python train.py --num_attention_heads=4 --num_key_value_heads=4 --rope_theta=1020.0 --bias="none" --parallel_block=false --learning_rate=0.00147 --weight_decay=0.078 --lr_head=0.00763 --schedule="wsd" --doc_mask=true --train_tokens=525800000
Each number is 500 + 40 x the weight over its row's rms, rounded and kept within 0 to 999. Layers, rows and columns count from 0. Numbers have three digits each. The size before them is the row's rms in percent of the matrix's.

# layer 7 MLP down (transposed), 1024x256, rms 0.0886, rows 753-778, columns 128-255
101:548543471533493446494525440518482479507533605557551565466526499516434487524564539440509575470503533433427523466553472472533470439486504414467500521414513531448499507450446492425491549480509513515539530555487482524429500526477529442450493497449484480452444517491508487487506526431545451442428491479569512466504425461530477505513505491525535467474462487502560517432596458494489500490472
111:516586479525465525507446542476449522505503489577478462560549476515538527520476502546535563477508426590470555496495490526500527497510496426524462445525499496463442502570562526576525486510573449460527515444510465535470568473502514441482439463511564427478430503535522496502503516459535530580528528468450496500444526526486446506496448481516446504460527489435537498520538490517499519531462
095:478504516516482553464512565439514515501536527542463490488467440521440501507589523509534478514537514430487485498457479484451410456522531534435508478371545418468534470399545480475489468516534539502514513459517465471492520446538479418447480494497556477500508517540532458530516541467529461554492541485476538499470488479533445512495429574455516490491515458495488498518504505518554444543528
091:464553482517491583453503528569512533532519415499452498495470510518477501493412498488473541462508473524526466454502476453411490493476493532406393488520483541456494451470511510500500454520503442488463541553503511395478509525520487430443447606496453546511449487459503475413487477454400477480484515443492475487489541454553488479489461498410453565534523546438541496533451482478518499463462
101:527536496544541475481519500530395507485451478513427500494468452443455593509489536518507530509524525465452493463550427482488553465475506512520516544484448534495493510413453483469489488527533486484536489499510531460438525485554484515487567489508515409502537526482484520507509538459513499471472484460500454441492517449473495471515556495485520477493504485506413582537408491501451575444470
096:533569467469499553505524441500501542503485500540484511474451423502455464529487495516500464490459465477512497430481419468470467486571480470482509562538533543454505488508435396518498489554506484538470529493443530470479543499524451479434517529497370510415474548505536489464453466511473505548539533546509513524486511481507498479494508483566578509458469394500492528494575441507452508491520
103:527499563536479479489449537478538551468528477580484482451554567449451534505503486437456529501454460501500525486466481451478537446534435479514490521442481467538470544438498528557589457535552533482516557478499528546461425497479511438484490539479486504557562506453466473501467471543568395463505533495570554483520493409517523464444570475521502503463441554555519489520544509522483542545533
105:477548509547530471506509548489477501496465463452463487496520524486531437472459438496416493574566527520478530493401456456534516404547584538483513537451549515481479471473443533567553561530446499440528459513461554464533497485519445482525561473564493512486481482505438503510532499522510452461470520502512502469509546472495537493486445525502515515557628502539535512477575461517476512440527
095:519524535465422519581407465484533545445437531498531462509486423441456491494489575502496538562499486533521400536541570498507529442482536462494484583504508509519457476433471519526484527518506536482469473502461494498510552477474429542461469484548495503536422486474556559536472526539488554545518440525508464459444458454514512497479495513469525521525527632529554454495542467566533456513557
095:549479445452508545564510532484517422391516480525552454546489509448522481497391481536523486537497470485523478482452424490535501475495486489452533512522445493534477448449510402461519469563486522499533524452559408484489588514530439477409594528514461447419532461488534506486471452458497480529546435527502488460391459561515593551557556474484521431506442523490449541562499506523542440463502
096:515533533439551518412498531518481572498468503536442552440495536468513493535467489529464500464513532538492461543458533455467442638533548509468515392481484461509428565463483464549482466540529475480440505503503478465542537493508583502475414507450529508484429538529506430475533510509486487438501437529559522539421533466470454472506530477494438482545560507472543459516476529491478475470457
110:490488560494557454518472471570494448538477541558492467495463476545549529504453529490553540558472521505518508465486506505473526519538557531562509441468498501552514468488452407539502467416474586425467528492530492498486466555487559539509454520575508554540584430438427544522479523512420492438510483440478496565458520531506484506499534473521527518598542491561409482566513452519500439522518
101:548538482482498560491495490409488501527496523587547505525523489433485550499517477467471550539484452478485544508502471474437527445549518503531507456574538557502501454479459484484491438515519573478437508530539571482498494498472482513527521506503525517552392518536550590562467509531452520436417477472485484522478511529587571496483545565530493471468556513481551517493479466527481475485507
093:526542451460464511491549509552458481454517559487497529547548501555424594476471580388521510496476557469506457448433493519509506492461547554432513436542481527514502522471508464517502440418421482547534532456511431443425488526495487521552485479506514463472438550511506446500511552527473466538493475516456467514477478495467513481473531477491470526445453526498431426504569508454506500470544
110:546564519536428461473464522485543514475584506501576511525553540578455512495468476534489607561472511423473542463449423518461521481525519555488580482483450545445552442460521500500507563504478509459544487547545490530460468507512459509460528456500541503482545530544485433531488497500520500542502566491471572507485503500447522474529446437446544486561427498473509481492468560546460487501480
107:490583517545468464480568481483504525460529508466460484467474413481492523536515520485473533559507524388484494454488486494495504542437561523479472446477501434495518490454494518483495490560516592476483502493509510467498528559466454462421456466482533432591504448521501436481440550439517500453470488570536521487477480508543495508502567494450449434440478583533469480561485551478479477453482
079:508507571582484487481502494498479485538573452505429434560484487550461467500464480510476424530512499546523421507451467526540440530524369523454584484507515458548523553532459494540527529471532412544533546474436471519512522480504475521532495510555487537535485518518490490517542401476547532514538509463558474443536466485454476463502530475494514511472530532416538537460477457530501564493498
089:440506527511481496475504467431491506454518480525488448541471512506528453524489510581491540547514491508512507533537579476455500506531510492440439573413548550515482460466535520485479541546549461474379508503570406469474493507521557479534462448476501455500521560522480425533464466500477451468443529495467498570434469514506466428567484480494452426526489495457446440511508486477507477482513
105:532519557543412543471501480452506505490476458427489489492514545548446441457450542480536559558542544521505518456531556496451534475507496453540458507542501571494473518460566487527454543520512516497511505443549489504423537470514519453442505460514516412556424470469540551503464490456559489565499488461469470503527446492559498522490501443484483458539545544520464534464507494590499474507478
096:453548482583506450483475563561517531524457450533430473500516491458444451452646498534463455486491508507512474560566484486501530553433481464540501467477501552475576435592503494415439473500568561480551462510481468501466498530467529479485526546533531524526461474488447505474511561547537556486425429569484604526508447481504530539473584435483468510546529456513488591529614481519476533516450
104:526476476563509543488507540524533499458533521460489460497507453533470530532534415532502465522493495485447502448474503508504420515447482535505486496569523495482441480478483491467503538541490500569518539542551420460499496469531502467542518495572509511471487476498521517539494473426501569464551481478415500539450484511552502534516429442498523455524579518561468567564503454534469450546458
100:522512504541521411475531521468489525479525469454416390453490484569489512401575501505457472471484467528454457485483454388446524495488458563585515519490510490458520512556475517557505553510506524464459423455476572465534489533493480527472475458496464539430536487478541467484476452480561440471543456445461539468464494488524502441519544531480497518500526534469471494479506505516602484474519
107:473498563570456484540451441468486488474532497566467507471534556423543481505542459496509536474591437541508498447479530534435548516432526471530522513428474513489487469440532470495518489495533481402548497484552479540515509539483439550518438535439549506454483516494450507494522500486535482480514554471462572502438474446535426528476493478522505514538440471485506433456523526527524501586450
076:537429493451437471518506463567445470489519443478421542499464541473509483481571530485521461486511508470505489505527462561476494522521484529534572505478548495454516580488528465533551518559468429497504498458483502505475526553491534513496480482488507508461573558469523520500504430465451528487550528512475434529472440536547517469517507584511505462484498501498494485478491515509515511504487
095:528566434492481497503441520489554436435492499505506435647532471473496562527560548502484470510537489508559408402506534489527479493465483496545528489452501474459479444498450488486464549434450548462526506501567444557440438546462491537530512526450536493513552478521558467544462463459524535535456574538519468558479467516489527539509489501461538512499423508547519478496530418471491452519474
096:542497535470496526523588548541492539506516496564544504468516565390443480499513511479512526581528532493520466537470443550471494540467512467562484469479504578548485481518457461453482499484499438585502453475475520464458542535486518467490521489516491509439510461452500495553479531506443504563448475497512503509544491462496471513562527465488523463524438527520591611423524554434467541505549
# layer 7 MLP up, 1024x256, rms 0.094, rows 754-778, columns 128-255
112:514484482504523465592478510452570498544457488460455553486516488426493502506487463462458486452597497471531456535470490533532557494500510534518542552448555518575418520525517484419492475505493458474403547549512521398467530527524553525482522476554547492502642529484506445532527548504455547564503441477452453506592489492603501490487540509492457465491514502477524566476462461516492495411461
096:559369570513500421490500427492476489495497462432559514452536526452533498502479465499505558486491541558601494474569503503419510557571432492509473493529572508501487569496524447519505513508488452503527485568435514542528536535502524512498498488462524515443512480455568547517507494473507464456495522521477488463414499516489551456501549474582487529530475463519506499573509473490515505522560
093:526465482439525459513525505464494557472492492514446560466506380528583494542510562491520452570486514510575524461516517507426490483465499522536564497581472504466534545464532480488418544484536519495499491474501559466526506468503479515560447519532489541526503577494487591495560523441558519552513488521519460568528499552526571474497428590512489507562512548527504572543483473409557559478514
104:431445551530396505553421491447481519499494459484464508473512499519549475541502505479479554516475530562519467515540524451496542479548451501484470505560542522478535531570508463469459438460507493429462457536517513510477491492512587555523470509407488499449583526452440551526508487504482460514456455471478491474563517483494485477509473466487478458553496555534430560559503481511543483485478
095:478539513518472438533462500485485421420438546544445467530544413525514517443476543526490569483486565528416484463510433503469531552477496448497471502551501480541434497552528497481460514491510539419550479518522478456530553510541532524468456503515462519482494507521540505509492542467486453544511462495485515528517506553510542539503378609488572524464508525456469491471419516530508536483430
102:577525429514471434468423505502432541525499561561473492466489508539476503491529499468491544544484503507529434489428462499481521522531511564514516579512481539446493570455494527474447450586471460518484491461529543528481502464534532460534415470461540491519544567516484485502569580469525401557512528517502469523508512492502618533431485540485433441451485493556531517509464527431483607474503
107:509453520534491489534453487560453465425450492473502476489489521526533508431459515492503504497542458457521552495467439566532488466478555543468511466543537474465490487504522458474540532571455446446541435542397571464511457471557502547493485464466445492451498555498464439447552562514532543516492495514468497532558480492531512491465488539476506488524514466525439434482530505478562626461499
094:466494508541508509483546453500505541476549547528539537457520557519506480451510441531533532464513490516527495550480465519484510442539464506565512504564539437477560535504473538466516504475506475440451450491481582439503558562533503496495482511543508513461463552544575460454559456462436516596468509534481445530559490512565502511487492545459413449481488493459497499487496513551548488555460
094:510562554534477413475534495500474553599542486526526566539470420558566523448505533468442511484524565473575564523543505461481487520467469525522477512499517594498434519540569522476481436513545549499460491430509465509516478530483469482481519497489482514488513507463490502467537455499455483480437553529537374527547523511519516470551449492527487478480511574502490449495476559480522527546510
088:512538520471503506508485442531501516516508474455491559467522433554483464476530483481487479508462483468534525473524468604516540527514514561534570480526527454413507508506482467456437437510441462488454499495442467459497493589548539539506490454424501476483601565565455448470549516453501567481487529563482479508570501515513551507403438557516516465541450412464504459458488558494446476533477
107:530563524539503552431492527456453511539495487482564498500496457546554502506532472450496501532438493411564519534511478451497580544497421476491489499532511537389437529490548525469570516513466485454512496505512517454501598525541487466540458515497542547500482563482497437411529500561457497493513545568500425570460543506496529480513583528478481474455456477439413564528489445550550521514530
103:446525539468492477538565468537499602499515462482480532459584451501492513475533502514487515474579461499464469405411492538491519555449518608504503545533507507444455540528538570502498489509496527552488545479479548420501469551517503455559479484520583430450511541542486566486495484481413517528582512466484491421548510414508465443489516541493448441459404531537483490533548508475471542510472
094:503518481530496525560441453556487490487534453453521506479552452521475525450496546553449469493549562483482514538520439448564541494498532527582556492517442566505520501481453480487530514480457487526462488469485548457552471513573535529485439505501504442504609534444453450478613497570528433550457495518449435489500474491529510548460451534538517495498496509524483576570507471503532500450467
109:556487606554442466448478501562521497463474502539489504539492497508503499559570577466589521563530512541464531524491442536505567527497576486481567446485494488486484419578483507461494503557521535436437499497427524426535544486540534434456414490511459466534582523450458549551481462438535465526488537528495567480466459511533455546449496504515467473470482467552480502470531470557543536545528
107:513441510531472485493552494472510491531576484544519446449522463469532505498493498451490522509554562507455524430530455456463516490430416484511575542502452469497505575557502518470421557464554507433537514516492581511468542577554506518473484536502486512435498497527568432425514487529449491489570472530449484523510536536585537518557487546454537517521512577511517475545507537573515526526489
075:459484474476496427544507460526460486490490468422520490552591554484561543448520450429499488450476552518549555506533471546495549542530539527459517520499494504580511540481506421485439511515419497570486511445480501478490582529508461409534493505433594539447516467529406479514543452500461614494449477506478530482518479450495523495532460618536500521491494556460453487505458521547475530491461
093:518526497454548453506582494506465502545511509494538601489524462511476550585510509441544426467475529450456514458499451484530445512515463494552501474510470478468482456513471553514541442487465529465548530436496544542487497501503468478530505515560430476493562515526565484459606544453531537530528584501526500538495499446485582509456446483510511538466480460528540548456509515489557555456526
104:465469473570514506483459455406501505536465484464619511511498513538503544492508563470484455503479438482496505509450453495529550564539432514557487477495499474479447535527469524425508455462447513568450450552418493491465507512538479543555441454427509457422443560473485466533555542457521500564502462535437529505504461518550547394483534482543417555500463461482466547521487489508484524414474
097:575430597523480507604566422566440540479510476581430507478520399568537484542480525562474535503533549448427516491467516499546530502516473585524483471495544531491564443521454510465483564543522539467554497518510475508492475491527520517479470525510458430485493510453527539494478540431509465574500469477520543461435458444561498490529524488526504523494507447481533584532495494442547496480506
104:509486464597460500534503476500510517486544493510490531490504481646521510461525496570445470509507485598474504422452552553453573491485466470506484502549487511511468530489537433472423411464505534526450462502538522446490513504553512501522503585490563539500562432493544523552513555473526439531513494518458494494528505491529517452541564545564566419489509482506510520503552528540491519515451
095:517423560422483493535522505548540378473462461478522571470524457516515499526552487541445459495479531463538532527498552476560482466425543513465505471462600566476433560550496577467520433493483479489498510447432459546482436581531503501544545531474499463490373512460485534510501491478486563513535495480457436469489439522517491484487512514610546501518487476432515552484516508506489502455509
107:451553551553511523497516483461393542521539499537542456484507403548528500500482478441515596518514539485537455465492506470458547533500540527493494567485596543513537555472550548478528477440410474431531504474459550439542567505568486517526532479499527549490498541527483503548476510510459490524452505464466398496496453457559463541502504521493504493538471513534447532569502585441528466485495
075:488552518483565516517483511415519486474448596562586481480545440526489509526452493477486561495482490517490500469505543483551497522504470430469471509597466557515425445481506496512410454491508544520500550555474548499493456488467489489534528520557472415512436441453515497456477539528587441529485509485472532564552567535518461545423484449437491529573481490527529520580502573436497508493540
096:513510528487499498571523484594393532527523465512504550483544485579587501520487470475509526492469527494531591588526498478535480469545459471470412549498538501500470459515531481499496433459540496467481495522425536469530489587491535519544473520487526518453503508515508519473537493538496528474514505450527468515538501539484520517482494480511446499447474487515490520517517524465530536573529
092:524446495517487434500481447506509562465482554474490523418481406503518490453526475439470491541545478488554527515456483488490504465581513505483490473539557499477445572511566478531538529476442469556408477487509493494543508440558489496517516479554446570446443513492575493474512558488500571528413419535418503541512368475529510544513469514423540499499486591548516462439470491543465509421440